From a checkpoint of a small transformer trained on Wikipedia: 8 layers.
Each number is 128 + 24 x the weight over its row's rms, rounded and kept within 0 to 255. Layers, rows and columns count from 0. The size above them is the row's rms in percent of the matrix's.

# layer 2 MLP down (transposed), 768x192, rms 0.324, rows 202-270, columns 48-95
size [ 99  99  91 100  99 100 103 103  93 103 101  93 113 101 108 103 103 121  97  88 120  92  92 107 124 105  99 118  95 114 121 107  94  94 104 100  97  94 109 115  96  94 101 100 101  91  99 106  89  94 102 103  91  91  96 103 101  94  94  97 103  96 104 110 104  96 101 113  99]
[[113 141 171 150 116 157 106 127 173 143 133 112 137 135 150  87 141 126 170 134 135 101 111  82 127 147 127  84 173 113 132 169 143 115 145 121 149 103 129 180 115 141  91 164 150 128 113 106]
 [150 146 117 122 112  95 143 129 169 129 114 115  87 141 103 137 113 151 131 108 157 110 112 153 129  80 181 136  96 157 153 141 151 121 128 137 135 159 104 114 143 149  67 129 167 141 102 160]
 [151 153 164 107 142 146 168 133 126 146 151 146 121 138 141 143  90 138 124 131 158 157 136 133 104 145 175 111 103 150 104 137 141 130 130 161 132 121  89 161 123 146 134 148  62 118 152 107]
 [129 141 136 138 168 100 151 110 122 103 113 134 123 129 133  99 151 132 131 130 137 143 152 113 152 118 111 166 129 132  94 170 129 103 114 116 123 141 114  88 143  87 112 118 100 143 127 104]
 [155 106 152 101  90 104 104  96 102 142 155 126 113 117 145 125 154 136 121 130 135 117 173 133 111 147 140 117 148 140  95 159  83 144 105  81 133 127 135 164 121  92 115 105 126 158 102 136]
 [119 124 175 136 126 109 116 105 149 124 134 122 137 159 122 151  81 119  99 145 166 156 145 119 122 139 123 114 122 143  94 173 112 116 152 145 146 129 159 103 133 181 117 142 123 153 128 130]
 [ 63 155 141 122 146 141 123 100 108 159 144 126 107 101 119 126 127  91 164 126 108 122 173 116 139 158 143 139 128 139 100 138 142 149 139 153 113 131 155 113 152 123 183 114 108 117 149 126]
 [109 150 147 143 146 165 131 148 112 100  98 157 137 124 103 123  93  69 122 141 134 159  96  97 114  95  60 127  99 130 131 123 162  82 142 112 122  99 105 117 128 124 122 159 159 141 137 124]
 [ 71 113 131 123 100 125 124 152 108 195 131  98 169 136 117 147 106 116  91 144 133 162 137 110 129 106 161 148 111  98 133 153 122 109 163 105 148 145 138 163 118  64 135 127 120 113 114 105]
 [131 118  96 125 175 164  86 123 147 124 139 178 144 111 105 102 125 150 159 109 125 167 139 129  99 167 142  92 142 107 139 142 124 134 134 124 110 126 156 165 130 117 112 139 112 138 142  77]
 [107 170 157 112 138 138 179 151 102 132 108 142 128 112 137 113  99 153 115  87 102 173 108 127 115 124 147 140 125 127 161 102 119 139 154 111 151 122 132  90 105 107 132 135 141 146 181 122]
 [164  92 121 152 124 146 120 165 153 141 104 156 146 125 149 111 136  77 109  95 167 137 107 138 126 142 150 130  95 163 140 141  72  86  98 100 138 125 125 168 144 114 162 118 116 124 101 115]
 [125 131 150 134  85 120 124 172  97 162 111  99 130 134 134 131 123 146 104 110 130 132 124 143 124 151 162 144 118 118 124 189 123  96 137 111 199 147 145 147 101  92  95 136 161 102 171  76]
 [ 88 123 117  93 111  87 148 140 116 118 129 101 122 117 131 122 117 116 119 181 147 130  66 183 119 162 101 122 144 147 146 150 128 135 110 119 116 156 142 137 106 133 135 132 154 114 112 157]
 [127 121  96 148 117 100 107  89 108 120 149  94 125 101  95 192 129  97 116 107  70 143 136 154 107 154 143 129  75 118  89 131 146 113 119 111 110  89 144 102 174 107 123  98 141 148 112 134]
 [ 95 106 113  91 166 166 101 135  99 122 156 116 135 171  98 133 147  97 115 110  87  99 126 134 107 116  91 109 133 134 149 132  95 148 116 107 111 101 157 144 118 148 127 149 144 128 137 156]
 [123 101 135 113 156 120 128 128  97 107 122 167 157 119  82 156 184 143 110 142 154 129 132  94 118 139  96 138 139  99 150 153 130 148 135 141 142 107 118  74 145  74 139  97 166 131 115 172]
 [126 144  99 127 161 111 102 150 138 131 152 130 128 107 115 174 107 127 164 126 129 102 135 109 101 124 151 116 126 136 106 114  98 150 119 110 163 146 122 128 184 132  78 117 132 128 103 138]
 [145 107  97  90 124 146 120  87 139 126 110 110  98 123 110 157 124 117 137 114 113 148 121 159 118 142 108 153 106 129 141 137 110 162 163 151 114 126 166 129 136 158 113 100 152 115 116  82]
 [115 113 119 127 115 150 154 104 116 113  73  96 145 136 133 183 146 173 139  86 105 104 134 136  99 129 156 114 120 131 150 104  86 146 149 114 129 145 102 125  95 133 111 140 134 138 158 123]
 [118 114 119 162 173 111 113 141 122 133 107  63 148 134 104  99 183 120 120 131 109 136  69 118 141 142 123 128 117 120 181 154 123 120 129  90 144 165 112 148 109 128 152  94 165 158 107 122]
 [106 107 149 142 173 101 167 122 126 168 155  91 116 127 119 123 129  87  99  91 165 162 119  96 141 108 133 142 114 134 107 129 111 145 106 116  90 160 159 179 116 131 130 119 141 128 165 139]
 [105 109 110  96 122 102 130 152 177 125 148  93 105 136 127 148 111 130 154 151  79 137 123 124 100 145 184 114 156 170 115 101  83  97 142  97 140 144 175 136 129 155 100 129 141 144 134 116]
 [139 142 112 160 145 111 139 142  98 119 139  95  92 153 119 116 124 115 181 123  74 170  95 121  88 112 105 117 100 156 112  71 117 141 178 112 121 109 125 166 112 138 109 126 172  91 150 145]
 [148 111 139 105 120 107 171 153 128 154 193 121 167 152 137 112 132 143 123 114 108 108 105 116 143 134 111 114 141 117 134  93 135 154 131 125 172 100 104 116 150 173 161 117 132 107 125 118]
 [118 119 125 115 115 127 101 113 103 106 148 124  57 134 165 167 136 114 138 131  97 154 192 104 137 140 146 133 152  78 130 119 158 111 151 183 135 156 125 145 136 118 109 122 184 111 115 135]
 [103 168 136 103 122 120 150 180  91 148 121 174 111 101 126 129 156 124 143 121 108 123 123 134 103  99 104 208 149  84 137 145 144 122 133 162 121 100  73 133 101 130 124 134  94 133 107 110]
 [171 144 113 135  80  93 119 142 134 118  85 134 181 146 120 129 136 132 166 124 123 117 115 129 118 123 155  75 142 118 148 112 129 153  90  88 119 149 129 106 148 126 100 119 142 116 128 108]
 [161  59 107 112 113 141 100 121 128 128  98 153 134 158 116 129 144 199 114 149 105 115 131 129 117 121 124 152 166 164 160 125 111 128  95 131 105 148 112 142 114 142  77 115 134 117 107 106]
 [151 139  90  86 113 152 123 131 115  98 108  64 144 137 143 139 117  57 109 117 119 135 175  90 143 126 140 114 149 123 126 123 150 166 133 117 114 108 144 121 148 105 128 128  83  74 151 143]
 [ 92 119 176 140 114  98 171 172 102  92 147 143 129 153 161  95 137 154 103 124 129 113 128 144  92 194  90 147 123 123 128 144 129 154 126 106 149 137 115 113 113 134 107 130 102 110 144 147]
 [ 92 159 130 106  86 170 145 121 164 124 111 137 124 157 134 149 157 125 140 155 127 107 126  92 102 112 117 128 148 136 125 134 117 133 105 123 163 129 111 129 146 164 127  81 105 113 147 142]
 [126  86 144 140 141 107 108 139 124 106 130 170 111 116 105 152 151 139 112 122 137 122 134 163 124 104 158 166 133 145 151 145 126 127 132 184  66 150  85 147  96 130  96 130  99 143 136 160]
 [140 123 150 105  96 117 142 134 122 147 111 114 103 117 141 127 126  99 135 125  93 142 111 132 149 113  97 121 154 121  90 171 140 153 143 118  79 103 144 108 112 202 130 157 135 128 131  92]
 [111 143  96  96 142 108  86  97 155 146 149 110 128 155 126 128 130 132 175 182 128 165 125  96 118  96 160  73 116 168 129  91 122 159 101 141 134 119  85  95  85 122 102 135 140  71 102 156]
 [121 132  91  70 141 135 125 125 149 137 169 152 137 120 145 150 131 147 175 132 144 125 136 117 108 133 140 142 171 166 153 113  96 110 124 145 135  97 148 164 117 164 134 162 116 117 105 113]
 [136 132 138  82 134 135 122 127 134 125 101 135 131 123 127  97 106 126 136 161 107 128 120 145  87 141 124  96 118  92  53 146 113  99 149 136 100 116 155 137 139  67 148 131 139 105  98 139]
 [141  99 141 169 118 105 118 133 139 136  88 130 149 126 100 134 164 131 135 140 122  94 155 105 132 137 158 146 130 118 149 117 102 141 132  85 156 147 104 101 148 146 156 121 161  93 148 129]
 [ 94 113 126 129 158 120 125  87 111 148 198 167 113 128 141 165 118 134  88  96 158 127 131 111 193 128 122 117 132 118 155 149 118  85 142 118 108  81 128 150 164  98 141  95 121  73 124 123]
 [134 174 107 130 150 140 132 184 144 142  95  60 112 147 120 148 119 111 132 149 120 140 155 147 154 112 141 147 103 116 156 131 149 113 110 122 138 132 137 109 117  75 121 154  79  87  95 126]
 [143  91 112 129 117 111 109  94 107  90  75 152  86 135 110 170 113 107  90 112 126 123 133 120 143 155 167 146 135 166 113  85 168 138 144 110 160 112 168 146  68 173 128 147 105 156 132 114]
 [ 96 110 118 125 127 117 137 139 161 122 146 135 120 121 149 121 100 163  83 103 134  79 170 161 156 126 163  96 100 137 119 115 132 160 122 100 118 154  96  89 115 121 169 140 127 164  88 145]
 [140 112 164 137 135  95  99 144 142 103  97 158  94 143 148 152 168  61 150 124 177 137 149 121 129 143 122 155 162 158 134 118 119 140 126 154 125 142 112 153 105 122 125 130 166 125 122 139]
 [158 140 106 138  92  97 147 151 130  93 132 157 122  92 113  87 167 144 117 121 156 110 113 154 120 123  85 113 140 112 155 105 133 126 103 144 154 126 159 118 121 115  94  98 124 116 121 155]
 [147 118 131 155 134 172 124 148 143 173  95 162 150 119 119 141  93 140 158 154 133 142 121 163 159 132 140 144  88 109 116 117 117 155 143 143 143 152 103 157 144 132 144  92 146 120  99 189]
 [121 148 137 119 150 162  90 140 126 110 130 164 139 137  98 156  63  74 161 145 152 126  98 123 138 127 147 160 143 167 129 140 112 138 123 119  92 142 119 147 102 134 128 148  95 133 118 127]
 [103 124 102 136 113 116 146 155 126 136 150  90 109 146 123 125 116 148  97 111 139 164 134 171 122 135 113 154 158  85 134 114 127 145 139 138 115  70 142 147 105 118 120  86 124  94  78 110]
 [126 156 125 127  93 132 142 132 168 116 168  98 146 129 152 131 170 128 167 124 126  88  94 162 174 119  88 136  99 159 137 146 134 118 122 167 104 125 147 112 124 115 127 130 103 151 103  94]
 [129 133 175 152 125 108 120 155 116  95 135 128 145 135 104 148 136 148  75 129 116 151 117 146 142 109 140 119 134 164 120 112 139  89 141 150 103 127 138 102 138  82 131 166 116 100 149 111]
 [121 149 144 175 116 156 128 143 111 102 130 137  96 146 137 112 146 139 133 147 147 170 103 159 130 135 119 177 132 121 167 154 126 184 101 118 117 114 133 125 135 128 109 121 124 145 139 101]
 [157 111  99 125 118 136 127 150 135 100 132 140 134 120 192 146  87 116 108 106 161 118  99  73 144 138 136 127 108 103 129 126 156 141 167 179  94  96 146 126 118  65 108 138 148 122 126  69]
 [124 144 133 140 119 135 150 139 162 130 133 108 102 110 118 158 125  97  91 157 126  99 132 148 145 135 119 145 152 148 203 145  93 130 148 124 127 146 136 117 131 122 101 124 109 149 154 151]
 [129 106 139  77  92 155 106 154 144 129 100 127 138 148 123 159 104 111 158  98 146 169 112 137 136 168 133  91 163 189 187 110 123 142 124 114 168 117 156 153 129 125 124 102 132 145 136  82]
 [139  95 163 135 128 100 107 126 147 101 130 153 153 126 132  93 103  91 128 109 156 146 131 105 151 148 117 163  94 131 183 143 135 138 150 166 112 103 107 155 130 164 139 104 104 164 124  91]
 [127 106  81 142 133 106 119 129 143 161 122 152 103 173  95 130 140 135 145 140 103 120 131 146  73 107  99 115 130 129 125 105 124 116 110  98 100 116  75 111 142 153 144 151 144 142 125 134]
 [132 127 136 114 100 105 160 152 103 112 153 186 127 112 121 151 144 123  92 102  97 117 122 121 168 143 106 137 132 194 137 156 150 149 125 172 131  97 152 109 122 117 147 167 103 126 148 144]
 [102 108 159 101 139 106 150 156 105 117  99 171  85 121 120 129 132  72 117 130 140 133 107 140 113 113 105 156 131 125 129 108  90 163  75  87 150 134 126 128 180 136 126 150 146 133 134 146]
 [ 82 131 137 164 152 187 142 163 145 105 130 153 147  99 116 142 152 114 107 130 138 120 159 124 114 164 161 135 136 160 119 113 132 145 167 142 101 135 121  96 162  74 175 135 120 148 135 139]
 [112 108 161 125 127 132 132  90 125  88 136 139 170 117 157 136 101 142 173 114 165 148 135 124 120 115 102 162 145 101 130 148 155 127 126 125 144 155 141  84 143 182 102 109 143 100 154 122]
 [ 87 162 147 141 130 123 137  96 110 164 154 118 151 136 135 138 120  88 120 127 139 120 119  90 123 150 132 107 155 152 147 138 133 121 157 146 157 123 167  96 128 149 148 100 129 156 103 147]
 [139  72 148 130 116 161 125 135 110 142 116 145 105 115 115 119 119 143 138 181 164 115 102 124  85 137 159 147 129 139 184 126 115 138 112 130 117 133 117 161 128 168  81 143  90 143 156 131]
 [140 116 121 132  97 137 128 102 111 140 118 188 120 123 100  89 138 132 137 154 131 137 109 131 109 107 159 144 131 127 185 119 153 148 113 103 152 128 155 157 147  78 118 130 111 138  79 103]
 [123 141 127 127 120 149 110 148 123 134 135 175 124  89 106 171 135 133 105 100 165 110  91 138 143 122 130 147 157 133  85  82 101 100 156  93 121 117 125 126 128 123 134 132 114 152  99 142]
 [137  98 132 117 158  97 139  93 112 124 134 133 123 102 123 135 177 123  98 129 137 137 116 163 155 164 150 132  90 131 131 121  89 125 122  89 115 123 162 162 153  68 133 136 147 116 156 139]
 [109 140 111 125 119 121 159 128 121 154 120 136 140 132 132 178 106 184 133 122 149 134 117 161 147 181 171 162 115 118 130 124 131 106 122 137 118 140 133 117 137 148 115 131 100  88 144 146]
 [168 121 130 100 151 128 152 116 142 134 136 170 110 176 126 144 140 140 129 125 150 131 137 155  97 109 117 128  78 134 120  81  95  93 152 183 131 113 134 175 145 119 122 143 144 114 133 161]
 [ 96 160 128 100  94 139  96  97 153  89 101 106  79 111 111 151 135 145 124 133 136 141 153 150 106 108 130  87 134 153 189 183 136 114 111 138 115 118 178 141 106 151 155 118  99 125 138  79]
 [112 136 119 158 155 112 141 158 123 146 154 112  96 131 127 114 141 146 130 113  86 156 161 157 144 149 126 167 141 152 114 168  99 117 108 155 104 105 106 134  99 137 140 169 108 139 113 115]
 [145 144 123 132 125 127  86 152 160 110 115 139 123 109 112 140 116 153  95 171 123 164 107 164 143  61 160 135 142 142 134 123  91 133 141 121 136 120 142 122 141 142  76 179 144 127 115 105]]
# layer 2 MLP up, 768x192, rms 0.35, rows 203-271, columns 48-95
size [ 94 110 105 104 100 110 100 101  93  90  90 111 103 101  96 102 133 101  92 110  91  92  96 115  87 101  92  91 111 115  92 111  93 102 104  94  86 113 103  99  77 101  87 104 103 108 104  93  99 108 103  97 101 112 102  97  95  88  98  93 106 105 105 108  98 100  97 114 105]
[[162 163 126 117 110 121 121 103 148 111 126 173 159  81 139 137 120 146  98 143 114 143 119 136 144 143 118 163 139 166 124 102 126  91 161 128 186 138 128 143 145 111  98 159 141 129 177 136]
 [116 121 156 134  79 131 128 153 105 108 103 131 141 115 173 130 137 165 136 120 123 148 161 128 123 136  90 142 148 119 143 123 120  95 111 113 104 135 167  92 171 114 132 149 136 181 154 136]
 [118 113 113 162 129 153  89 139 134 113 135 112 120  81 100 128 156 128 188 127 137 138  95 146 147 112 110 156 139 125  90 137 120 101 111 112 131 120 114 139 148 114 123 135 107 167 124 118]
 [126 157 142 125  96  93 132 126 140 156 143 191 152  72 117 130  98 124 124 120 111 125 106 127 126 140 151 125 161 146  91 120 151 143 146 125 145 116  93 147 177 124 157 164 126 182 140 182]
 [112 115 146 123 120 128 120  93 145 159  96 125 177 145 107  98 112 120 120 176 104 157 125 111 136 113 121 118 119 100  82 150 150 159 143  90 164 161 127  94 167 141 160  93 124 117 155 127]
 [ 94 122 134 151 125 131 136 165  96 147 120 149 107  89 124  94 138 122 147 123 110 124  99 112 107 125 158 109 123 119 112 156 130 102  99 131 125 154 145 156 158  86 131 120 132 129 128 101]
 [123 156 102 121 129 129 133 100 140 135 103 140 123 121 134  88 129 127 161 107 156 106 135 151 105 155 104 173 127 181 100 143 106 128 108 128 132  99 130  88 120 126 121 135 138 123 139 111]
 [149  93 161 140 160 117 148 104 119  65 111 124 127 135 111 140 190 137 163 125 161 155 106 145  78 191 135 136 155 160 129 134 115  98 134 144 113 134 130 116 105 134 143 109 119 133 117 106]
 [144 145 112  75 142 171 109 118 146 102 120 131 143 118 102  83 150 122  81 114  90 144 138 118 135 163 154 146 164 170  96 174 132 134 147 109 118 142 129 142 149 129  73 110 120 164 148  48]
 [120 107 124 142 135 110  92  69 164 109 215  99 150 140 164 123 129 118 150 155 138 143 133 196 131 140 122 174 138 124 113 139 159  84 132 175 106 108 130 162  66 114 126 123 142  95 110 110]
 [110 116 130 178 124 117  74 138 163 161 135 122 109 122 150 122 146 112 179 102 172 141 163 132 147 129 131 145 132 160 107 133 149 150 126 162 147  89 111 113 146 124 154 150 120  92 123 114]
 [144 130 126 118 127 134  85 171 151 116  88 105  96  89 165 110 139 125  99 156 116 134 155 127 120 133 123 124 111 124 114 101 109 147 123 151 130 112 158  99 133 147 126 159 154 130 140 129]
 [171 154 130 119 120 114 144 126 101 132 140 103 126 151 153 138 122 134 159 138 117 115  93 131 135 166 130 145 123 110 120 158 130 116 152 103 111 106 162 117 145 121 115 108 184 129  99 157]
 [111 165 188 111 122 144 131 150 157 150 153 132 116  95  99  74 129 139 121  91 120 111 128 113 133 135 127 156 136  92 145 141 126 178 102 152 139 146 121  89 147 153 129 161 123 120 120 102]
 [126 103 124  71 150  90 136 170 151 152 123 124 113 132 130 124 139 122 135 116 166 159 106 147 148  98 109 160 151  65 176 173 131 107  87 185 140 177 117 130 145 134 172 113 148 133 152 120]
 [131  99 141 102 104 107 115 131 125 143 113 116 128 128 142 127 115 154 133 145 118 143 120 118 121 125 124 174 117 114 100 132 121  98 124 141 148 123 142 145 147 114 164 137 190 159 183 147]
 [142 120 122 110 126 120 142 154 130 139 140 105 145 139 129 125 107 124 118 134 130 125 185 119 113 134 134 186 142 152  74 131 142 153 107 127 110 117 120 112 123  63  91 108 187  95  95 152]
 [103 156  95 135 161 107 133  93 130 158  88 163 132 122 111 112 123  87 108 101 106 150  98 129 149 101 100 149  99 141 142 131 134 142 100 180 130 192 128 149 123 123 116 120 117 151 113  99]
 [143 115 165 138 132 113 157 120 136 108 116 112 141 120 113 201 121 123  89 140 157 157 101 120 115 133 155 149 109 168 145 138 142 126 135 156 151 123 117 116 137 146 118 126 102 123  99 123]
 [160  98 101 174 142 109 183 109 112 112 133  97 146 152 133 134 132 132 112 109  92 152 139  95 140 125  93 126 101 133 123 151  81 141 144 151 114 152 151 171 129 140 143 130 104 124 150 157]
 [140 139 121 178 134 183 180 103 150 147 156 153 163 140 107 138 127 147 103 122  91 141 133 111 148 158 113 126 112 104 112 100 118 129 135 148 108 111 126  79 161 111  90 138 123 104 135 143]
 [124 148 192 117 140 127 130 105 118 106 141 179 118 131 144  90  99 102 138 165 147 119 142 142 141 174 142 137  75 129 154 130  92 113 164 119 113 142 146 126 152 166 117 132 151 135 111 133]
 [107 140 115 120 129 148 119 107 132 176  91 122 104 112 128 106 100 133 139  96 123 118 133 136 128 132 106 179 178 104 132 139 148 122 137 144 149 113 112 117 135 108 163 157 153 127 148  91]
 [107  96 120 112 142 138 116 150 109 133 156 170 105 142 136 101 100 146 111 145 102 141 123 153 172 144  85 129 127 145 100 115  97 168 141  98 151 118 143  89 135 112 141 144 159 137 165 124]
 [152  92 167 107 107 155 124 121 130 126  93 155 122 118  96 149 162  95 147 140  92 101 138 118 138 145 135 132 122 121 187 163 128 111 114  98 149 146 106 140 124 118 162 112 153 118 105 180]
 [103 122 126  94 122 106 145 108 149 151  97 155 129 103  98 155 173 104 137 134 129 150 144 156 131 111 141  96 134 128 119 144 131 153 145 147  99 124 114  64 125 144 111 104 120 137 127 109]
 [178 141 105 143 167 111 136 146 132 102 121  85 124 138 131 145 165 112 103 149 116 120  89  98 120 136 138  76 114  96 107  91 111 141 116 152 139 161 124 134 163 136 176 138 122 108 118 133]
 [141 132 152 141 150 120 141 162  72  98  85 122 113  89 122 170  84 153 115 127 100 161 131 132 126 145 125 135 162 132 122 100 125  78 138 109 116 127  84 169 109 150 140 102 159 142 106 153]
 [105 125 125 130 111 119 165 117 101 148 145 105  86 145 162 138 121 164 103 144 118 149 113 128 138 122 144 131 111 130 136 109 124 182 108 115 103 184 143 165 136 150 125 133 135  84 112 120]
 [129 138 133 163 128 101 121 117 143 106  86 159 130 139 148 122 128 117 116 152 127 123 135 128 102 156  99 164 141 117 100 155 127 122  95 122 101 113  65 142 153 143 117 107 111 105 174 165]
 [110 136  88 118 121 111 109 135 101 141 190 106  83 151 131 146 144 168 154 121 132  92 155 124 109 148 141  97 116  69 138 151 140 136 140 149 124 129 178  99 150 126 134 121 110 113 112 114]
 [174 118  97 142 137 111 124 174  93 120  95 142 149 149 167 151  72 111 164 161  94 108 146 167 146 105 105 179 141 132 112 106 134 116 113 110 178 114 127 163 128 124  85 128 102 103 126 126]
 [167 122 134 146 109 156 113 103  87 110 135 108 140 141 114 129 139 112 157 114 107 115 131 103  95 138  97 114 142  85  96 128 163 106 126 142 183 147 124 124 156 126 120 118 169 139 143 139]
 [133 179 124 152 120  95 151 116 142 139 131 135 130 108 156 129 180 143 165 131 134 133 136 101 132 109 143 147 176 114 118  96 151 170 125 138 182 150 136 119 131 161 129  83 146 129 132 128]
 [151 107 109 143 132 129 156 132 159 110 142 150 146 169  72 128 138 117 114 102 103 109  88 166 119 130 131 145 119 139  99 141 126 109 154 118 120 144 142 107 137 137 118 136 119 104 182 169]
 [138 125 129 156  80 122 102 114 129 121 178 152 124  97 149 106  93 186 133 109 127 108 130 115  99 143 100 140 109 172 122  97 127 120 149 101 125 150 101 120 144 133 117 117 131 162 179 126]
 [150 163 161 189 125  99 111 127 168 121  83 127  90 146 165 139 125 110  98 128 147 111 155  81 126 126 155 122  96 176 126 151  96  92 174  79  97 102 144 119 134 126 107  72 148 141 119 132]
 [ 84 156 121 140 155 196 113 110  81  85 139 121 159 146 110 113 104 129 142 184 126 153 150  94 126 132 109 116  97 152 143 126 136 132 118 176 133 122 131 183 107 133 106 117 161 142 109 108]
 [113 144 116 127 100 139 112 172 167 140  82 122  81 156 105 112 119 169 109 138 147 134 115 130 135 137 127 129 155 123 119 147 114 171 128 131 139 167  97  71 109 150 112 110  97 123 109 118]
 [144 118  91 127 131 111 111 111 159 147  87 164 116 130 124 114  79 168 128 137 138  79  96 116 155 192 148 144 133 107 128 128 136 101 131 134 125 127 120 137 104 141 103 166 106 167 130 129]
 [129 122 116 106 194 122 157 125 139 142 128  93 112 117 132 105 118 118 130 110 114 107  98  91 122 135 129 151 171 100 174 187 152  71 132 139 118 165 108 120  23 136 131 142 137 173  91 130]
 [115 135 107 118 153  93 110 125 142 150 175 160 121 139  94 118 122 142 138 163  86 148 130 134 129 128 103 133  88 124 139 152 101 126  67 121 136 130 105 156 154  67 141 130  97 105  94 106]
 [118 187 139 131 128 114 123 127 116 130 134 113 135 115 121 122 131 129 137 148 140 146 182 148 159  70 121 137 117 159 117 144 149 162 112 156  93 147 141 131 106 127 113 143  99 111 156 101]
 [107 156 100 124 128 149 136 123  85  74  81 116 143  93 151 118 147 177  88 145 127 144 127  95 125 139  74 107 116 149 126 122 178  93 102  91 155 120 127 123 123 161 108 108 139 135 124 156]
 [162 102 152 141 123 133 157 158 122 106  92 172 120 143 180  99 187 107 120 137 103 143 133 159 152 130 131 153 148 131 138 106 139  99 128 157  92  90  88 126 150 169 143 125 129 103 123 101]
 [150 125 121 122 123 155 101 161 129 146 144 126 178 106 142 159  99 151 134 141 127 156 128  81 159  72 127 105 116 155 116 116 131 124 160 110 137 164 168 126 124 113 136 148  86 119 115 162]
 [137 121 142 123 100 141 131 109 130 118 124 134 129 125 162  90 144 119 107 121 129 150 131 165 162  86 184 114 130 160 119 133  92 142 126 162  98 137 125 185 153 145 104 167 119 133 158 125]
 [109 124 114 152 111 141 130 105 159 117 144 130 160 169 143 128 142 167 104 165 151 152 112 117 129 141 140 181 136 133 131 107 110 138 140 142 131 111 106 126 177 175 123 138 141 155 146 115]
 [131 110 127 169 111 144 143  90 142  97 114 155 131 114 142 147 126 152 140 125  93 115 105 166  98 126 113 164 146 113 100 126 143 113 176 127 113 146 116 128 141 156 117 110 109 142 126 118]
 [144 138 100 113  92  98 136  68 136 149 124 128 111 178 142 165  79 141  89  91 109 134 164 113 152 123 121 115 175 107  93 110 157 122 140 178 175 122 105 121 124 111 139 157 128 139 139 134]
 [145 129 155 142 125 149 164 129 163 132 115 111 127 105 109 132 112  71 134 150  87 103 127 140 148 152  99 133 112 146 138 126  98 119  89 123 170  93 150  96 109  99 142  81 157 128 108 146]
 [144 131 138 108 125 113 142 123 156 101 118 145  81  96 111 152 149 118 119 195 109 166 110 132 117 123 168 161 129 118 144 121  90 181 142 157 123 131  87 155 137 135 133 139 171  71 158 156]
 [146 133 138 111 133 119  97 123 110 117 140 126 143 129 129 129 147  97  88 141 131 128 119 141  68 160 152 135 138  87 138 133 109 155  96 128 143 158 111 126 110 104 132 138 146 149 129 148]
 [154 134  89 148 137 122 155  81 133  98 133 144 132  69 135 109 108 114 107  79 156 151 150 125  76 130  80 155 129  78 104 112 142  91 120 115 137 156 142 151 173 151 119  71 127 157 124 130]
 [103 147 157 121  71  91 113 121 134 131  90 133 100  67 108 131 136 147 126  82  75 131 134  91 129 153 110 146 147 123 141 181 110 118 125 160 105 155 126 115 121 144 176 159 173  90  96 164]
 [161 129 114 117 138 106  69 143 104  71 112 126 133 143 134 127 156 143  89 129 109 130 137 143 108 161 114 136  87 123 141 160 125 168 124 136  86 118 148  99 134 116  87  93 119 121 135 124]
 [111 144 168 112 177 126 143 116 143  91 139  68 149 149  99 139 116 124 127 109 111 155 135 144 107 116 117 159  77 129 139 144 156 116  82 115 104 148 105  94 172 121 121 134 150 112  96 115]
 [116 145 112 111 117 109 143 103 145  68 150 118 103 141 116 122 166 173 150 100  83 138 150 122 142 119 140 144 148 143 120 122 113 131 142 145 115 125 120 156 124 136 112 114 150 159  73 107]
 [149 132 134 151 146  99 144 154 126 160 168 162  52  88 130 147 109  92 130 128 144 109  89 105 111 160 139 128 136 164 109 129 138 142 156 107 153 142 106 142 113 109 116 118 170 173  96 102]
 [157 122 137 148 151 118 116  98 102 155  84 156 144 138 133 131 107 144 141 153 117 132 104 165 119 125 127 138 118 126 145 106 147 142  95 154 110 160 127 126 136  84 151 103 130 112 141 155]
 [167 116 162 159 145 170 140  78 147 119  74 119  93 160 121 121 101 120 130 137 118 127 118 118 169 119 152 138 126 104 151 130 116 161 119  94 118 157 115  92 111 136 101 138 149 150  74  91]
 [163  93 145  76 133 128 144 171 124 159 122  92 132 141 114 119  94  83 171  88  98 149 160 100 135 122  81 101 138 100 153 139  94 129 102 108 114 113 168 138 109 144 150 115 144 117 100 134]
 [123 127 138 125 122 137 161 116 128 132 149 154 156  88 117 154 155 147 119  84 150 132 151 111 119  92 130 110 110 156 110 150 128 112 130  84 100 122 118  94 129 144 141 113 150  93 106 145]
 [118 119 128 113 101 151 120 152  68 121 157 128 126 144  80  99 107 164 119 139 149 126  96 166 122 137 147 164 111  99 108 114 129 101 135 156 159 140 141 150 112 147 121 153 100 136  97 122]
 [147 112 153 145 109 102 100 119 104 132 116 158 104 107 111 170 122 124 129 147 161 102 109 114 146 148  91  75 128 130 131 147 134 145 156 147 135 180 131 119 104 138  98 109 128 135 146  86]
 [123 125 129 177 116  82 148 112 120 126 111 143 125 125 126  99 147  97 161 147 104 138 132 149 154  93 122  95 124 126 149 121 126 160 113 164 156 129 100 129 157 114 136 121 117 124 106 160]
 [140 125 120 158 123 156 142 102  96 126 160 153  71 123 152 132 146 149 106 136 155 151 153  97 141  94 133 162 120  83 125 104  82 115 121 106 138 136 121  93 112 134 116 140 139 141 121 129]
 [123 124 136  72 106 115 153 180 156 109 148 112 113 137 180 108 113 147 102  98 142 149 102 131 139 133 173 135 154 108 134 137 118 153 101 199 118 154 117 123  96 145 125 118 157 101 140 139]
 [142 130 109 134 132 120 118  98  67 123  73 182 162 123 147 139 120 128 159 156 141  99  97 118 156 115 138 120  90 146 181  94 156 134  96 126  96 172 105 136 119  58 127 140 150 156 168 135]]